config.yaml
n_layer: 11
d_mlp: 1280
vocab_size: 1616
tie_embeddings: false
init_mimetic: 0.5
Each number is 128 + 32 x the weight over its row's rms, rounded and kept within 0 to 255. Layers, rows and columns count from 0. Numbers have three digits each. The size before them is the row's rms in percent of the matrix's.

# layer 4 MLP down, 256x1280, rms 0.0109, rows 81-168, columns 320-479
101:125142121175108185154083118139152081136124153123080149100140141112156156144140062114120121090110104145108124148135113174121134114075121160094119119204181132135111110135170128126156081124148110125128118087124111116073121065157186161117162215110132152202111170147146206125122165137094099105140086188075179157144127081080126111136119138113109169204176067130085077113115114048127140218116112168140140144167141154138095104143123122116103142111166143091149102118125146123131169132171080
116:159129151150087100124114137119104138076086144173147071180123144138167114159108144127113058178110118077113135150178096108170150135098107127094162138086132116133150135147150144121143172082129078100159171111121108123096102122095144122171126094169126148098070118120147141135090120154060179097151212084141146131111123135102154108173114102114110133126109017147184142164099162140111141096146134069151087161174131118074097129129194091113106105127153210109123134072146102078115128081140143
101:102106140163091037102066162131088108106162086118117102119062153152130224194157114124091099106146103070168099088103121125173110124093125112147086133115131085134153119222145170144137172116076158149092100171097169095134172103139138124140152130096191120116101144184158110169131095104080115136118137128148121101160193148123115137181061092099068148092125148184145133167153182164144091153141169148070174091156146122128104128180147085095128158102066152062136156160135135146090161166085093
087:154073092135136139093100128133158119116153198132100121102147182129157111164105100147162130081152094165111126148104139141139131111102096119150149157093115135102106102108165114128110079078082145083137164132112143102153161176167115090153152125119161099147126131155143116088099122123150139173131169083118085070092115086088131185155099088072087090094133081174167167129067104042102134171142150092162052075065125117162146102136133098144124138080129123097136132141162077182061159199100114
097:076122119129157055069127164124126077161105112095122126135137075146172169193114132095130105108159133092106092154106174207131151108108133092143140177151142084150163152056140091201153142142179146101114101146107100152139146073094100149079179108162128159124088120119127105122125183200118146133081081176117122158088199176153176119108126100113128107116117153168093107145141152125108109125132141139114145166165143181103142127137164166147159157157114077076140142173062113094164098122111138
098:125116102122143087123135140116065172097092139134076107118177128102113165124120127163147136167121140139131138095133099157181147122178148137165215123122126076140103086114183130136114057106115188115187155094141122097129134090098125093122059141125102142134102108163113190152073143160155108169136091131103042140094131093088124116142113140192173128146141129059139100108141106125076163125134111102101206133148107138166101173149142133111131154133159109178127138156149155140151127063169206
093:084094140123134128168123113133168104137123096156153125124135147163148152137142091103117070099152133102139111146181135149109135101126103162177081161103167150144101147186159062176143104139156140146148145123154154107141107123232134151078121133080147194104101090154121110109099130137123144124134109176135137153154157068154162177102115124089113141138163115173098134135112108084111118139125096110139097124123169099141136101164145220074135126094071113122081129164120070106113123059098100
108:131101159127173138102090165173107105112147095179139171203136054172130164081049110064111096162146161164218112100122188079170174108107132168140165085021152139150125164120142135136088146133096184148126113114197137111156148146181113118072089112114172079146123123154117096184129132160178142140111109112136103156163123133105133159123150099093152157111119166133131117123137125144146182096114125118145146083166135100153115130168045108119162161153146129107110124126112092122099161152118023
112:126128142171138084108135156087141118114104116184086165191149078183194139179156108111135141167138106113099145109116115110145144109133106159174122092106145131156199156136123079172136088117135048103201114142172154091111110143141099101130174168175145119155134149136071116169162153150097147125141114164145170171098112155161094142108132118161080105135166138154118099163089159118141142182129095055085167178154120167094172158161106127131128120146125127166160095141120077129099094136120065
098:178140139174123105134220146127089139084120179162137095184192072120157137130098152062154116145117141112108086166124144167173198139073124151096141116079116093142125134152103094151192137085160079102145094086095111118098077099147144146193166114180081111125058126091119137034164137219095108139137132129154141170088135183103120108161137088131153068116164139162145125068091156144145111174135158109169163158163177090114169139080122213129111138152109145125129100089093073086117115120131098
092:151134082070087174128135132129090113097106133132119080175129103181142125138125091083121086154160142116121146127124156104183169119092097121161138147112191074148177159152119137161089136096147085115130182105128098086138094117159133162111157071112191110125172092104131081194144179119144238163096119158066145157101124089124127118080096064157152146148101122186133181185130136137157156155150114095147120160159168164141154172133165114127118123148114156086140141084134109106109147145163096
096:117137135091160171155150115100136076115098085162156139078166136146164076075091153170084156124168154163137094138099136098077144103097097121066165115126085122145118138111222091141151141124112126050093088107112080122077145160160115177106112062108065141078056166034169172120159164167145146166093176110180105081166064125058151135163108153110082139079153084128141126071078175105147104137122119117125093116128138048155080137147142146152077117122100085118125150086116102107169166110113104
105:102104127134066134057162098141046130109145152108064154113106127113121147137103157128117094132142131154129099087025123130174231109116131085129150142118085141117178124081156071099107182095115150121176084140117129117184158161117120082176165118170215070175182080182082095142115153106100066171154111158138123095119140174133211160144136083059196078102095154129118159117098070126103191084156195109130177178151133137135152155163144103109127122078112097143183114145151104091153114166132082
131:082190094092138137105154080166106106094103166142174134130165143106178121123127149184154131113111204173118140091159169115084100151118127139131151123088055142081108178170099150134164125157132152099081127148070125099046115125124159134118165120096139124125191160190128114110183138043068154095120130139114105128126187116255134130153146130075117118125093142140150147112153109191152123139131124143150053074122133130148181164097141126120140108128187166036140119077151219170112106145095156
103:169102146142098132200128143117092118089149121139103149120155118150181129127116095146169089143164135139175088130149182080129158095081086149149069118135136164105161112165115088130139133108137067160090130144086099118130101129135118115139102122130160160117109106169126101121174169110131058164132192139092131083100099091143106107046157121148113118136172130162135157124143145150130133137102155153123128066076100102154168133131147106152035110082121141105109168114165073079112110121143078
100:172138134121100150188167094154083098095151117121178128148095130129141102155164123156140107131121124133156178087186167107154130166125098114140139134100108179166102162165113128089147142101144148067154151067130070118051112148153110151117122139141072136145110129098184162121142117108179173143160094156091150107135118140125109092121127118125132085178127100136208148131127129153128101078138081090181084106167122134134136113123146167129039059182217093131141136098199061126112159092182128
100:136184112176087142122143132109170180180140105134153135063106191151067176128190115174121190118114133152086184140188137094104052098092174181084115155111174182134175098111127092136169142152153145104184141145173127132145151117148114134091172114106101135062091138115156087176106088130119129047132109141162179146171073132155047173201134156106124118132156128126155137157183133086173122135150141179129060118153159113164112162125103155143112178139123152124127114121138149129135143117110087
096:159135161173147184104069076077124120138101107171089148117166187146134128161085162179127184115176104110181087054112108101109135119098140147155177082083091151153124131150206134180115155163121097098165100133104166155133092133141150137127109139100176120105109142159093150094147108123086139170124122125128097118108111070169145170140191135057097142162077148161151060127079120092111062107043112063100128156121123110122096108166098148121151152081128125167123146151102147111132172095162139
101:111162128099083127149120122123159115120083095121113174162166136074129123093111139161091131130115148086136124113151161085146102133067154157137105160173159136184084122198138132109138173095136054152115107128144107157150104164167153172131065181105107104134066108124132136140211145145122164165134145109156136104096140093135160105102144147161155148119175079139100077104122153128182104044070073132120142137125072068096127107154092072076122097156155119179092087100140106113116137122135134
087:063164113110151117084124165124085113139111147158096065127151134110123102105075153153135110108092211192094113148161125077104133139099102155133206170086107111110125140092162096139142165131149116097158153106081152096110152162164170158125113113122152145105124156149133128148128118160205177139170107090120069175126106112169137132189125115127111083094097056108122142064087141121124165111152126140118057106106130084164153131127154142108130099144164182075132079091193167110106208116121142
111:102140105142123131137044130124150075161144139133131121081129080107123112124159124113092108079144095094121100122129145150118149111167157135115144143110063062133103135137159164121108140143150129081196092123093116150093097179146103164174109118157085161140105151125103126107121138134121110118159136122150164096110154123085146145115048099165083110124134074109113114088129091088076122156103103164177101163172145134169079101111163119074133132099039113156136164105116091124167119171130175
106:129074081113107147148158148158205137131090117120140092179135105147174107117131115143120189104176111143134138131128134119066146156097191190103203120174128171139134117118120117156110150107129136160054071123155138136048113144159111152064068094137082140184098147079193212137132061203162122187089129139099112088146085124106112116077190132117129127180154102076125094133063158085136120123119051095163120072117104052112078131163099098149101092120127096159191086135120108118068130086142141
099:138178180116150140069104101089127082117137107092098135095097143150105097119148109163122142051132104149137114086099127210114118135174133100154154127099076113129126126053135111139100121090140166136124160155160109145136136123118081127106081090091081117145121073114171130132131169175124142108110083129155184099147112177083127134143094126170121143138127092137177156115101054079113132103135111126061200087147194163148061106119169145080118159157102057188096208122107092148110086124179107
103:144123139158083119162120134109129190155156130114113168131172112105034155124102151142106175133087092191119119095122101124131115140145163117171134098098104060077076088111085120165144112122159142204174108138116162127157091111118090109129103122113114118107106154115151085104124090117112113085158141104163137129113115161112145083152149230157145086115130101173083113093140133158114121124089156186164133117131166153159066073143130118123097136136026074187144134090087093130106153154132100
095:130191074097075181137131097088126121146098129164181097131182187075121170099048172110141163156096168172155088085177100138124135138115131114080118174080103132101076129170121130144140054116106144144072131117081120137182085067094095077168108075128102155133129121124185104083105118086162168114111102144070084130113140138142140104159144150072138152105096148065136138137146124171113130094155155111135123064142203109120136071120170131174111130135130121086123132054091149099105127099135187
094:101094101144118085116168140108140060123099092101184112156162142092176107206157090120119111136141151104136151099174185127102093110065131155121117137118196138113077138130113119180149043119159101155103117160155114103142093110130060171094106146116084175142053160152159144093182106087117143089106116137165154115094179144138203167089180144160125087119104086141099149126177164166169108077112106139161139101075104078078070083157141055142153094132133135153139115142121068151111099154185150
094:092139128126091120138087158091126153128078147122109138162141157135178156157202137120148140141173134101092124115165142095182117165122132143148137180070135133097145126171135130147153160122133101103129091134118113145123148151092145115200167076104137099172146119171137119151098092131169107125119146158130127184116176141173171137130150047110118127144102089125155119080173112160068159116127133102181153167127113111136136102162210112113168098085074164169131161089076134096173122155127147
090:099159129121192172150071136082169190166104156109128155090131169171129126158104113203181156056073102189199080101137125147154105130157154138150176092127052136093114134096184147159186130165129162095166118074171184110120077133096099061107200127103050161115139171124184160105125118117077102103133134139133153113142138163073153148145100214078180156104119141121149125100067158089141104141091104148157160132128148107168094110168114151092188112127092100195163150182106121165144142166144142
099:132111131144146087101088147189095076128123068148140136143172176129144135166126119093105182136147137145126109182172207130182119131102142137115099122131168104165113086182086118155133160160124104092077154103163097086139126164135144124099122151097159128107019141155199069107138068151123156122172119127103146069121096113166146105080056057113089119112153123121106158134161104125112088141148173135126167060151141107118135122126153137124110066106138104104155166144151131188121132147105133
103:130147188166092110075070086076160144149199171136134129120117173114168114144136154130106132059097103142104157126116129154119095119133111110110126090158138122109116139099175130115144133146060084123025120165117158150156136127149134130122193061109122118107096168152157062062134122097133101146138141126112149111163158184129130146089106114099154163108105089173109131158089104128101099152159134132135081096160169129131115042133187122131074090136110079091122124154131123156118103177097083
101:109090155116125068109138159158115113053136128114134127123110156111115116148186169168130072049168177116129098145122137131146051196137060101145104130120140145086113118166112136093093083112132092159134177159131124127132234127086077094184081124082122134149071079185143125186171131098119125125149150114115088127120174094156146132126096133144033134110099112109169137180143091162103144133070089177102130085113096121099136117159128089104074141106143125105133178089108145154173153113139115
119:129110123156193137112119122148151151076142137159123141065131148169137111110135127173112147105125102177110120148094111118084071154140093105082151135090108109110112124155155172145142067125114133158101111106058174114099156148105111101136161089068139099094135093172120181172106121106090098158120205098127098041141110073137139158059169139125153144150120111165121110137129156122141108145087155113145150117084120098132113127133133090143074118126144152163146168101136143156135158146192101
084:146146154169109138119102121155153103151146149048130161056162141092105091084174104175110129097140125114139161159161107170135082113084139142114121181103096208119091062141086199119093089088118168129091155076146121214120152120151168122116109138144129158160105084129149128125138116138140064216155198111133133083133118091104164124102136124123114115191129024176064093118130125100103085094058141102135157142128121131071113151189176104110111104137101089188111101088181119136113128155170125
089:115117096157106111140095148116185124228166110105108142069097115146097166161152064108135168131078139133043129168148082108115126155090126187093041124148138152106109113148102099120136087135105074121128088139135125143158096083180143169139174146193147145119095124092093135198087096164044097130138102168075145157062100088164094119162120153099110144168148136069140130175136113138144065102139075129120119129136163146149202182141147145159090110084113163136112101186139144130114147178151117
100:168084117133153179135128077162043091139105141180190184140192094162089169137036150106093144190154153154176120078144126108154169089134187085136111115077086117145166146084097122175092125157153149153139114193141177093147098112112126158119103113078147159166169114177078081131159117106102132137171086150115100153130148088160115122129144126075094163134122167179126087155158156141146149138063161167158143161136144227136197099159084126163101132146102156091098151137112152090105164119089132
104:196127044125157143054177090125115159115101105081131129128092111150054134136125179119107162152115107170103136108140087122126181169198127149128097096126128039134119150036179060119146119140100153117173130134170118126146132111072140096138133138151120048088161163135056062136071150148116176070135079146144116091178108202064090111116098199165185084119116127117116119143113142105105101134120173109125128104163112179120170165101127153144136180079107152155162125176119141126170122138063140
094:067179100141135208125061098146122120102142171159071157120128097092114165117148049160120171095045120185138127106108126105126126092125124102150147136143083061140082094123118128142175117166158156147161152092218156097115080142130164135128127115121113101201167150189133132199145128087100139053154124158131161106154067179117149107119101193190127110150121097102113059096130132164123156131089153156159118124171125156190140137106132104128150110123102145188193080120164149182097135174179110
090:106153112139137090129110230112111095106083065096081108157145062070111102102155108090130092127065191056087161170145147142137086186123135160210128122140143130137112135139119102097074128086103107133129152115142142128086140068138115151112071160122132108114126119154154157151092095153092122144111117112096091149132144168105088130091151107168121151119160148143164142102142150172148158093149087101109135109117125124105175163172109088045116086158124109133068077116173087109094179110128131
102:151085144142169097107060142066139089114139108148152109116121125133120067109074168058169126140157115130136083107096140172082153182148065097148158100132087088107105124107152165093153116229069135113079182079109174067126135133053095124100150111079153138073159180145119137062173131119175119146119120087100075063159100114070178164111066121134183113110080151091158142130078108142146186197141166148131081173164133146123057077095124119126074093142094070128155178137119118124120128158102129
097:112131152193073088165162143143064116164167149151133165114136084115108185102132157131122111133120141131091084161157194118152173122151136078129084174155141129115100086113114097137145091129131094146182132079128100145170142169140134095132170118141194096066141149141113100155153142137143166080242133197092157106193095088144104110148113069079110049110130069217049158134142108085110137139157168135109140110155154164136184088148165151095147124134134090179100073102131119132183086172132035
092:143174181151189143138063153079121097139139107150142125145140167119167136195154102109139103088148125075154101126135077094117139070101138166153108137097194119098165156178082159165100147127106123083095116154064128139145175093178162175121135124131136165108122168155145099116119134085192166151091186079141105178134172113108108115109144097104076153093127128124104150152124196073116158137137045102117063137125117110128127102078138121140146121145145143057102100125105138144114089102115164
104:135088150099170077129167072149066121095172168160147072144155070108122056159099110104085122153184145120150058152106098141197171132183076045028126154084161091155131081154115167143066161112130125131104174113131104129120152182114116107204133125193150099086094072101117116075114122145135111128164153053094095149107111100102120068119027081137107099087132139097110211150170110136123143172100177066147148132108132095112105094060158114155124064138132145115140192102133118107147072181162145
117:146101121112164074141108144191122175146076102128137115169153152113155126082122151109185118131134118098119120178134172109148124188127154170161154102119158133167151125115101207111138142107154088110137113161094194240096117148107170146172199100149104189120100140134122129080155129163129090099120096162144153189088145163125127075089111109163117134160144147111119151061125123160119132121143120128103151149119112189134163178117153129058090127115057094112088164135153171115191114088102095
101:096090120182146072097116141159142073112155128118144131038161139127120090158063136121102102168093205061105136150142150121073090170148141139045138109112105100101079105150124071118113116163149154143116140140066111041140136110152169204117150126106096124127110166117157135111165142142092124163127145150109126112121095073111135140206111141086138126166105130140088127144166070099163083082166135125142093154106175101129080145090155131125144104098201185113147129158127187175146120139085115
113:102136123152115120178137232128127131146148147147131191140127104123132166147149134145123072154142168072121146085093079100082117145112133145178088156107167153168161165212177111091091136121143091099175087142097083138097200137089091153101075117150135118127096089118086142214115133087117145121114133108085117120120193069135127104157156138138120095130142080120160092082132120107138112099174060145080115125120112142156134167165149106122101151137113155150126117112159101115107104092147157
086:158153092124076143062130127133190165139120101100110119122064133144064113123142085192111147179079111169130113132164153188142105141123146153149125086154117056133110116076120140165119154117157128123128127148141131177197072092118149129192144157110161116114127156208108072071098118122122170080129089106163140147127087199188084142099152157110141148197121174075113136159175092142115118117134201147190158125135175126142134130170132130164179106130152088086080138135121125168149151087136131
103:116127193085161110117122092148099148162122113134135096179139102090164070120184107126117112093126112134174120152177099104114112070133111107138161171123173182128126157140084156145056124089148117157062147147150133115177099111167130180101080114150107119123103109109131125159148132153173162107150115094129123176150096125115107127116170118132109155105135171124157182109168143113157120075144100142118151124103078093153086084134109125089111156189137075115057158187147063142142102072152115
101:122147163147126123125132118121157084080063117111097155150108156103157110134119064160145131125137097113089173123094148142117151089145170139174096081154156113166101094130083107081169156118144117167126102116161095175091150182149129114130131145139094163152128091187111167075141096158156133102128104132123175150107104130216110080096166162181154139221181093167072072081119081138121172207161111152146149141143084099132166131165088153087103120095133046168111118111164154127060119114135137
096:123103063106095113110149100163110102102128071127096137106147133159143134103157122113066188145090145142089136097129198144138111132165126149098136079097102100151074120140090127130147114111145202180175120170178122118131095097093110125142120133085126117145142171129098135163119168126107140108114065163182123124130109144119107141128123171155174116195135146077126087158160101150153078095073127091071149040150151062096095139128096070110132180087112154180143196114121172105132111111188119
098:171146120162156147123079122161103121137136079131089178129094148161163077119145144084174095127149060156119121154148147117079129115102092166161084114159112121070111148093172101108095110145117089098073161104087098135150102119074104121133136076179120151104107146110142073127140156106097136116118148127102122095124074113145138155111118123098137159095105144132219187092100138052105134134202145117114104105101124191136069124116128120145101109173115084108087157067120140149163109098062144
100:116133141091163111070124160131109081130066085111194123097114144079119114133077123087110132099123158101171167116108159141048103132188050101124194143109168159171085132152171141102081102093148113086127170165164144124144110155121040110134101185068101122143078042126176132100106150130165144150110128100064167118079142127131144135123090130182179076134137112136131106106161123156133130104093151133169089116118049092136084139114140074102185107145161093142125167092172127156110129135135223
120:110142084131139147118147102190141156083128114135133106120076128192102107093138166112102116134116161150111145164219113052120095143129116158149126114128170168126153144122088157125108128124178108096112110163149138108023112102172090157088182134113140111134114153151093153150185106135132128121112142123084132153190149132196097157092152111115131166118109150156124137157183161120154168109099138100121146163165119091135143197169119172139173143120142122121085137121159161130160117113093123
095:136163094161163134108082109172143128176150106095152094126096105130084118067134137130079181145093175133179163154121154109128091144159148142121172131115146072149113130095138131147118156108104156116151158112142177181185103155193128156112149137124156126086145111213080061071107163111152117123140073154133115072140136124149107126067098105100150075136136202122065166112157077105135115125127126114166109092177168123160117149154101086121108129087110097132182108151193147162124168202122130
102:104133154131123153146160105121093155167151139137147114164138078145110120138087103112076157144126076117125073156112052080140171079124135126117077095093109160131136118107116146144114179104092138123107109142078146094184167119155108164096066125098217120097131182105073101094106101122122151184186094095117070126145113166123114152138160096104096150127133134141090116142116185079093154158155193091127152135121184169122105090087135145169081101125103177075114079117144090071105133132118094
110:090113146116113155144114133085112137127177181132106095121110108115197114185121087118196142086128115132129076093066111144160170184099081111099144118105173084107082118112144143160089114123095127166134121095144133109178081153115136103188149097180072144101119113093242114145115118097137134072110129164141144102075115143140160116133145122153110095086120104108159182125071145175106139164111108069161062094063129066165109098123153086152127070150092088168201052138084055110159131190184129
093:178128164124122104115150149148109133117127167183136067129141118141122080178052204080142141117121168147074107157154122084170149139110101175140105129172182079123139102104147099152166103175184100164117154107112181096074153145088152111153122103121138157116101119090141082088125092175112135124144121138104096154135061120146121078160088146100138123135143099088108092193102128111089120150144164113102150128148079111042162098076130143091116137135139201096145063124125164097118183170082099
091:089106101160102073076160190093141150097157120144104144142101149153079191076132158062112098119095042134122141166149088075120087153124094119113093140117109115114144119143138142051092167091101119078136125139131128136106141083105089078157142132209187146124163144086115161187085131167120089155087156144135122136130099121135119123150100079105088153073130077091128184150113137138087131150156130090159104163087125172139148181151139115140122119098069150110153056099136119121173150160058111
088:155154115131157116138145079129168141211174211088111084092123133150101089159139171195167118061086091152112112143134132097063162105143159102077134171158052160100120118090073127134134130121137139122143139100080110134198133115160154145129168116098131052073110143132121121112131126129168123182225157078132126128119164105124097125219136107066095097189149123177116155181180104066174079130159096189127076107168132136166131152124152163150131157113166199088074156126162161146138152127134123
093:125112091109128091097125061141134097113107081183152078093125079145119182109189147112102194090132144173111137170186132133138137113096119069104113209071038141152131120159117160124148157098110104130125153128158161155155091063151090146136135093083139122123152073118181140129116137176117135117168117191173191116144064159093100115118118106148162124099131147121159134170173179157142076116059154121155165112148144092078141133141145159162128121067135147122122097093091080091146154122156090
113:121145200142160062088116128148127153087166090141135112064068141177120117093152170170074117099143162117088109140069082104109094115165086102166090102137187165078156108168119114130107159107105096210111163135108104126093165183149101153079058126062138175122133069148077163143161118164139162141076156057167124167107099091144149113138107161103101106123170099117105095163098110111134093136092125133075099131103113110123064117104062115108133099155158123118074162138087150146074109140134132
104:113090103132140144113143129173095124156113145142240139148167121117096059131149131102100094112165157128138141161133189178080129145098153149100153173099124210144157139109100141140105143130088146155106137124153143089133114143110125129074093149112125136133117134108139104096135094111116078137176148112102112110169135077088139114117162158125134091135111116117127079106139175109125095159101122161195119128089140133166090111146149084205156145155147136109149118128140074164157128159098112
101:121120179125145068073134076189126124138115073034128157110187113122115096162129135125103100113123113129173129114152173143145088076191142118088141096114149136155107153094145126128130142058140198120080117108129060126172118114132111121115126163144077084205102130135144110102140124136111113153112128099177131135193161143133159180172080172039103133173123124164062138144183065090084088069115108113131148128114108125075076130101070146125147106161165119157095165115138188137121051108091110
099:144119092071133148132105115108180143179042096094148111131094141119113082073140086152178114130100182141125181201159115156149150232085160154124118150143187135110144140077090127127147134114132145140115184142165125128150158118170148216069078126114084167130106083115164134131121110153195149176138109165155108123124074133136155184152206091103121100146127122137170125128090131109206149095081115114112106113063097073106190168157116122118115124111137128108140125161146078104082165108171122
092:143137135108093158058156104111109092047139079177109092129093144117131165131140136100108174142113167198115135067099100114092122096085094152167124140124137112144091107159074106166145142116182113136090154168143190096132132135071109137162085096132154104196145109100127121138176156111086141128119076112130121101129103139102086113104138154111095139114111143087113143160097070158122064142115072064116097054168159127091151071093099170166122142091095125097146104130095143096105149133065144
084:117165130145094118146133138102141134083131161172124136122073167138135158110108112135177168079110098108121091180099100148135145141104118123127114089172098107165138121099146135104198200117162101078110134169101112124131160106141077144126088168125162139175110179112099194085139177172067128163135151135143115156154091134062213172104145125096108128086162122084163159159086109081123120209155150151138147177178160177168149133126091183140091093108176111085147084155123082102153126126116076
088:103133089135072126164144132161163136126108111139137145156174139163122148092157128103142088177139177100143135129211117156130155200119127146149074189134109112134122144163083136116135162157133039183129113118130074148106080132109123156129146182144168174155141124136130185112171135155159132147089130133166167147084107060140118095121112122145090113078159133084132142098167137153192115155049087140124119106126138155111122167151141125119150111165161147105079150066110154096148148114044051
102:128112102109134127095115201135137097111095175137130188129101131104146137131122187133155078109133117111138167153106177192118138176110152130109131113156145163089119140131149128138189135175097111118151101167132200149104170087106131097078181120118111150139132082106179133095106128114160094100123155152094137129093130125141115146152123094124185139121145125210152086095100163125129144145136138158112128100181173148121130090143094174144138129183219092134134125156108129167124117142087122
101:143122117127108088121084181158139094156085128149068144142166104063144185092153148102198142090143137074126093118112164166101171164099153078125145088144117146107140141157136133068132135113119059156160144183100134144232125100125146065138096105101054116123141099163100090082189120171076084106185162165160160072134125140188150157136125081088062051122159105137185114159105059107150102095108102148082093102143104157080154144153150083084088147147158138095136140106070153109129093102125143
101:088137138146132142162088134153144164145135134131149168102102135138111195084122136164174108134146072155126102160128129105109098090117107117082125101144166150095110160132184159140116132118152102124179128154107130164114156174131110116154179191086180115109113142109177107138119157098091118122121172147084150126122134084174101164129103127092135148061130129200109168140165163087144109160113200189124121177135083187193193146105111163129157164117150104110125118125132140091160145182103094
094:124089105096142082078115140132099094145089086045118110201059084137140068213130102121168113157152134113130187089150140091141143163121131174131199123071179089105196113089138087096089112075071168092098137115144109124098074112128184157139098176156138067158193122098135122166111109097161107148115069067155133185116134172104190118150128095185124142118141132107131195174169122171143184104163136070107141132077067094097147145135174069095157149056156175139109136135130153131104093167096162
089:119108181168137140125145113129117097091140123122100128097155165156173063119130113166128091132103150086177143115129081148077156132085081159164145114161160146120131151116191104103138162178107081147151123058122050124156082165133156153122135142132027100106062133151217146088106163120127142066090159152174150102092124138132137084162167153108156124125111125131157107116116154192149128088132121126172071095109090056129166169136175104138094160217167172174153124090106114119138168129096127
100:165079174088114124096173105154096150115157109124190099216167165131154116100106175091146119151160145106188143103085188104131128173133181100142133109124095132185116146140066129108122089119110157161074125141133161134176128170134158162136092112101098132119120123129103061100184156150180160171115059138177132156095145133202125150128163137116131112160090166098164111096133051145153086144129047127085110080189172117080137150146134116113134138149104140085174124099119136109104094089074104
089:134163139209178090116162143129111097078194201167109118117154145100132108127090191124096119134074119128137097107118108103057102126172150115136128107121105093066107150081124081118138053139057071144094128108122144103189082094088153110119197107141131118099117220131093123088093157104073020106150157053096152127212115168176148142126117135068150108150125101176123129171142137084184108100154167171071127125152169157121128072079127107117094113145168137073069108129134136172117112167075127
089:121149125090116185123132120103151147154128139085121143142122123123125109127113145104112111149122107160217127107133097108088076088122131142132163137129120138120141137073164133136100207134067171180081107146108115125164135147139160124106154115133170191171163137096161134145097114102223119098052065123126151213124115151159079168150112113084212159154107126118113144161099146083174139172138165136142110169060146098106097118148112135190127139187101129099063113142157132116159092117119100
093:109114160100122153091172099128175104159120114140103151143156114155139118156119183127123159071123093144116131066145113144091162133151136114069196153124092223154131163083140135112115107154113182098175175121133101159138114107136089089119130126125056108154128089064150164137165119170120123138125066118147162167114019129114171163174159087103134107135108099096131083132097118088105090107052075151103113136172082131097105137114108169117170174145208087179117118127143121089191078055180112
101:124154134129147143146132147085123127139086107108146126216095148149092109151120142107135116151133153129156107154186145117116146105085105183180128119166209113137160159119119141150118169166128053117170180089129126159149155140185115166140095111109123112099128092113132112070130158154128174153141097134104150135120162134133143130109190096086094107109157204126159181189109100128109217137140108104168098132125124133103144102147095178069119108126200138088134129048155200068132143126135111
114:107180161072090086142130105138116066124130110098127133132162121131193193120137103169150096154158123114157120092134141144102132078073128076166063118123129125103121158223092105118179128135106091119090103087073085104120091145157105131125149088088169150157116126166112137122100141152106121151128144141099168144120170119147131099113135173082088145148186164223092150127163087139145059135160123172173103115117173166170146102160105171116151112134162114103075151125123114186118098119093129
089:145173155135147122107175109069148153172145163161160096038134123094083144153131172200125133077124125137106157129074124168103189193169171047129129186175145126139127139086179146156123110163109151148173133131118177126188117143112085131080118121122116139045156130119157100103126092123165069098106133083150126111155126135143123160131170138149123095128092116093185152107165159133126148182077111126088125152096135109180079149152144125158101146159038054181143137150105099121132141139115155
099:154116119209099154169178143137161109125151157148133079111112104104136189130125134048159106174087187122097170125183146115066087214132132153160120095126080156093132167142032146117130156126092076104138167200161124095133111158161192184110150136140156094144168187096094160165232147058114162141140088112170146095132065084097051091151153132150132137150099116132146115186114109159216148093118110131135050162107163142136166150145146118137145088124115151094078110100130179133115158170096104
106:139111106123141091131137118160043119122102133144170099194181174097140141158112085134142176105182181102176134100116167148126132090134176160146149145049165177124205098184117084160174062141157148186132098154126119130144147180131089067124124052124116154117057100159139142124062074127152151114155093160125054148090146163112140163130143130139146061135127168131123086051182092130078115104167116132104143074085135122115095105140147139145148098116111107195171169121156142137070119132157181
100:092181177124119145164139129125121111098112141135113054117132094108204093175068147120130136087118147136106080070116157107108204128165120099123146162197068156071113111171163148119151117159153101101117170090133062128059166196155117092125149128113070131145107187044171155098136117148083115137129156060093130154113095072078152098182127138044090130114128101131140155112076117120098139159105095086129097115094140088112098134106140189089161113154117083149078116095129113065113111111097141
094:115165062084144150139158107120117172165134166135164120099089054125100137124145120112119114142100213139124176141170139096077159108120175066110130130140058074140181133108084085126099220109070106072118102104181097095148093127079146155134157078106135171122173143025133128207067095118143088135146121109097149118197120186087170131125122122136152149110157105161149135130141072175155109121121125128112113164109122096169144134123155141141103131142105205154126165175166145051132119133084117
109:166155152163078161090146105091210148126136102082133098084106098137129126113151144148093137158100093162141163139166103164091103124118123141173116209168147133151017148132105152113115165148145123142165125044113131135070119115169151169112102141120138134110127060101158135152147123131132136140124128110086182130099119110155183112090127164112201164143108099133156116156170101206107121120116114112126102117149106133075187126145125165078082128153122067176146078096162135117080177118159089
099:136126148120133097103119187096152132178119143124144141112124106120078179139132142103148121095122133136039121153110101140112150164122077123141137142160220125104149184081146145133123213137193066114171119212106168157123105174099081113121105178160149155126081102079068198130143141153088133128141153120162128151122115106164132180117129196136137099084144155100141095171091174191137162106103116097126116191105133133134102144102125148089181113133115068131112128123091144046142104122080126
089:135097159116141078153155112096184165084131106153175077104086063103156091100114102132154120093128145103140111167121096097163104115104105119136083098113166128100140134124126117161118105103114172127061077138120125112095102132137158085047083082144137194064145134081115142144105095110195154151052116140132159164126103151133105124076155098136094229130136110106106118164060158140144157121155154086135129140057192087100120093187131124187099082186078156097125095184075163122111105146147202
096:103098120081139107141140106144222129127072134163201124144181124154110111122113095162092162151193126099144112143182117147102074085173124131124121088102072107135104134155184106137102086141214145071144146174087098087135151122125055183138086142112146055081148156160075124130133147131137204101126090100133136133138126126197079098122118110106067157172095100118139159159170111082104119154127118124119093136102145086169116112135121158128152170122136122099147105108073184100168105098147138
098:080129200117142090100180127129124101056136158155143107109173131117109146185063153082129109147112153109117053167115128154112138097107123108120117130124139105125091147096148081155146085128142137120107121099148184075111143119072088142149130091115116117168106118145099109109145153142049137089098140092116100081141128140087147098159122117104145161128145110151115101083119103113085145103144111175076157142168162109090062097167067194069124111138166071164102105128051133094151077146091079
105:167159079112212101114159112163182122113100096084109158127129157104116125122110144137141154172162087153119152161120091155140107079160131151141123108139138091117137132114119082146106146149074095179055087110108080178163113083091124087147057144125108051119145163143104091093111149067126140130089110112157153148197105163114140096116210132129122105112142182122115175175137142113133067109184141108122172129161129168056067093126081092184116192133130095119115151094134158127176080085115144